config.toml
num_hidden_layers = 16
hidden_size = 256
num_attention_heads = 2
num_key_value_heads = 2
head_dim = 128
intermediate_size = 1024
vocab_size = 1525
hidden_act = "squared_relu"
norm = "layernorm"
norm_place = "pre"
norm_eps = 1e-05
positions = "learned"
qk_norm = true
attn_scale = 0.0884
bias = "all"
tie_word_embeddings = true
parallel_block = false
init = "normal"
init_std_qkv = 0.022
init_std_o = 0.00389
init_std_up = 0.022
init_std_down = 0.00389
optimizer = "adamw"
learning_rate = 0.00211
beta1 = 0.9
beta2 = 0.99
weight_decay = 0.09
lr_head = 0.0111
max_grad_norm = 1.0
warmup_steps = 236
schedule = "wsd"
decay_fraction = 0.645
decay_shape = "pow"
final_lr_fraction = 0.0
batch_tokens = 65536
max_seq_len = 256
doc_mask = true
z_loss = 0.0001
train_tokens = 622100000
max_steps = 9493
dataset = "wikipedia_en"
Each number is 500 + 50 x the weight over its row's rms, rounded and kept within 0 to 999. Layers, rows and columns count from 0. Numbers have three digits each. The size before them is the row's rms in percent of the matrix's.

# layer 8 attention value, 256x256, rms 0.105, rows 100-182, columns 32-63
086:535514436450510469485486440675481441538528555500550496394501497608499513525475499514478476534511
100:576505504557529556459590516429441488454392453496471439535490428471510561512532473507511495437408
108:481689554523503462607534496400581586410481448513491491577516543504517503500547563510514518584545
100:417480478518491521500487461493564419575540530518423491405503449393496467533504467527464499580466
099:503564501446534568549476467588493564475497536467440593503515534524502513417428530550534507558558
100:433508525570313454532494524451537497560387468509578555652485511461511477388679505449564476484554
098:484518484437568451611442492596463601459570523511447568494501528435492469430455503511540448502467
104:527417522489486398517554524495489448433417551520535466461506396521498520564540440450503503512504
094:456518464490477514516498458524457504508536447487396506479492481468505489501460509504555484501553
095:500364478463526399468485557459514456523508452484435477438522479555478495614530486524385557511422
111:634505522485447457553455468507440546477445454485425429532496544544499513466491519507548452460560
090:506484476537527539560473482544420485501520531502512478321508486559500509457475505506498497572465
093:567401461388605437470499469574475510432568555500487494552501511447514497560423473483553494458531
105:478454475428532431569493516487532506412590504473532432565486547501494451500376439480476467477605
103:470389515471457515529482556560515505460409482461567564399511509609482522508527525466451488498489
108:525435475502458459484529522539528455573455591514466493398509423453485534488478460527523493433498
105:471524462476487526571577494430442564413531522452534526478510433475507513484450534530500497516494
094:512394577523440479554477501471540538566501407565512526537493437467484506554543522485526558413441
100:540629494525475535595514537411504585485477484470635495570505562572489435417459507539480445509546
112:519470482502439420485489491479607496491568617518544455458511494420506505478473448542537474555486
106:524535436487513472486525524538560475534581460482469508509518488486506503467477473558510470437396
097:548419536469450468449539465483482568511486600468420578570523564483501521473638498493466541496547
083:509437521466395547405499484562630525583414517528484413440508581589473503495511543472403517555542
092:489617558490424539532526462543520545461429512539542437544508500481524477384598507517437478575527
111:443483475549447469535537511448494541477521378501492516465519487510497535593555503460508492536414
108:503465523467518461436539506438532504522415468495531573489513433422500529526574501494470468580467
094:550488472483480428387494508412575435487523455514507331506487460477503524564534536527415498488451
106:468500458542503488409517484488581505521447508516305410526498493358498488509475474499423519476485
102:451494548572553572555553561409534415468428537496598582494516456513506512384501472467458521439555
077:557489432562577464435514577569447461457492548524486518511534492505480584564520481518467505408512
092:584464496473529483578460487528458593400386631517591544564530573529502525489507487476583509495410
101:542570533477566466462534534352506476553552436442517587528503423428499554449481491486410555553537
099:506564469450491528447502466546443542563579534518542603495505509435506455558464474534447486526557
091:498512609415526467561470478526539540484465572471536597593502540458518464440470489503542442560589
092:582475449377514473415514460601562504513496499457532506545513433375505472535456426577497463561552
094:614422419562532479474453481595505465480545476517513543549505502457476568571584490516546493453494
104:583470507628551554462485482483479454526565486501464431486493472502491421547469484531523520487348
092:543514548390462450439458479488533524552511547521447477584497560587492536495451490514542457480536
103:456508489522519453540466550471593547466422538482600505503508494411528528502505538506452487538476
094:519514435540457466560542455486514420549515395486490509448479470487487486532567481500475513459537
101:519539488524529493372498583529451523472498493504527470542511481494498638522526558427471513399466
127:596471498470481568426520469553430417504523502513456552503493511595492427509504498528590542495344
092:571439479476507497512482455681441484456530439506548488486496505423496512643575497534479472441519
112:567529410436514355487533474424552498561504428468523524511507478566502556485524506474449507464514
132:487450531488585533547565543526473507476445637448625513533517486508502563500528487433536501480372
101:529491411542607387509483552387532440525411508499476398578508463636498549475398484475449526472339
093:484485485367476537476478501565505416525523495525372385482494524576479477552474480519535470421521
118:474557520387385465453580580458531462501493434491462525508484407426506581457481487441520516438618
108:457529580571549534620557491535472479537420554529562575519517522556486519516588491416577538454418
086:582531496379599490497516532556455472499535487507467441512483495424524536555506524529537506467523
107:449497521499462605538549503488461493540485515524471505499514534501492445503499506460622483485472
114:588512468556531362474462449485503490505459461494523448491488457525513546404541540554492517515469
078:452484487599473524486452511521509545456488484550399419530503542552512568512464562400451453483534
105:476473459568472561476494413567520541503523391484504496459510454437475433567509518533379489570573
097:430514541553472501627482495473512603469478527484612526512522580387491492536581540459559449544510
110:533489488483486468625441533456486608411498624499527511507515570526509558468456473550499494573552
098:524578602489532481459512533488470532529500558531536558547499529528512544420513528433512487518527
090:453555506542566527611543503485411474455441561546492516504507523475493480438467433553519565478466
102:491474482506394597541508456524413452499507501515574589493500465481519470393601515554525529489455
083:492544500394410514461531474588510564611472495511490589524509555434495458494457537493538425528663
119:452561509480481407581587530401547521568491471467452459466490433534510558509448479455533483517562
086:548489401629526453395514541481501486455518468500520352495520420502512575525523499497350523449411
095:428551576386497436554499518460599518576456508457499531556487528461491481470488473494551450531561
100:524503495541485506380491499511606495561520451505463488470489548383482478492520491493461436511580
088:402519483498526465460492523370544575503470499454525446472499471435507438477424518491443505608568
129:539536510427527502509555506586455419455478454515300451521477496503496491516515481502643535441552
102:516495491567505465447432504543590430462541394488505451372507476425487510526556497507485452483579
115:491420472478486611394465496628450512499514565553528551520515553472476493549508509537477489467476
104:619508481382573458418555511569489456435523609489483400561501515426492519516487447552582525398512
092:562394438538507475541504516496482446467509414524464507497497551479491527589557476527567522481493
116:582381456380431412535532491515505543502539523496562456497518590532488504575504460533528446469557
105:458555444477501533383439507511515458535501463506504583465501476448503511383516493528383506616609
103:476528480468412405472562502440638442612489448485403397465483467558488482522438511464464468502556
098:427467494504515504497509571450575472458543421480497471495498499445481539565557483409475500418515
104:460493459446575496507536560470584361419496568515445418442501434549493543434430439456534505473603
085:515495471609500487574457439568423494510494502514493480527508565562511488503488472549494503500588
094:512561504358470566421574562445562410563487550470476539533502408466486468466414453466448499549553
110:497526566527594583557535499509455453474506537450493560588507424521514536494534513392492511476536
087:429388488564488614503487517455526516489544503492468474459505511416492446462495493545427493553451
126:504546537500561483529552510432435512507418556483534568568504509588488541428489504438557563456368
097:523438502542545566508487548474467469468500471477598599468514452446484558457539468468452499469430
095:506551542462529603521520512465417507471479522534458589529503461468501475513416487539452563476525
105:551515406516474485452426395535486534492547554515545505507499481532487497492496519544449503508510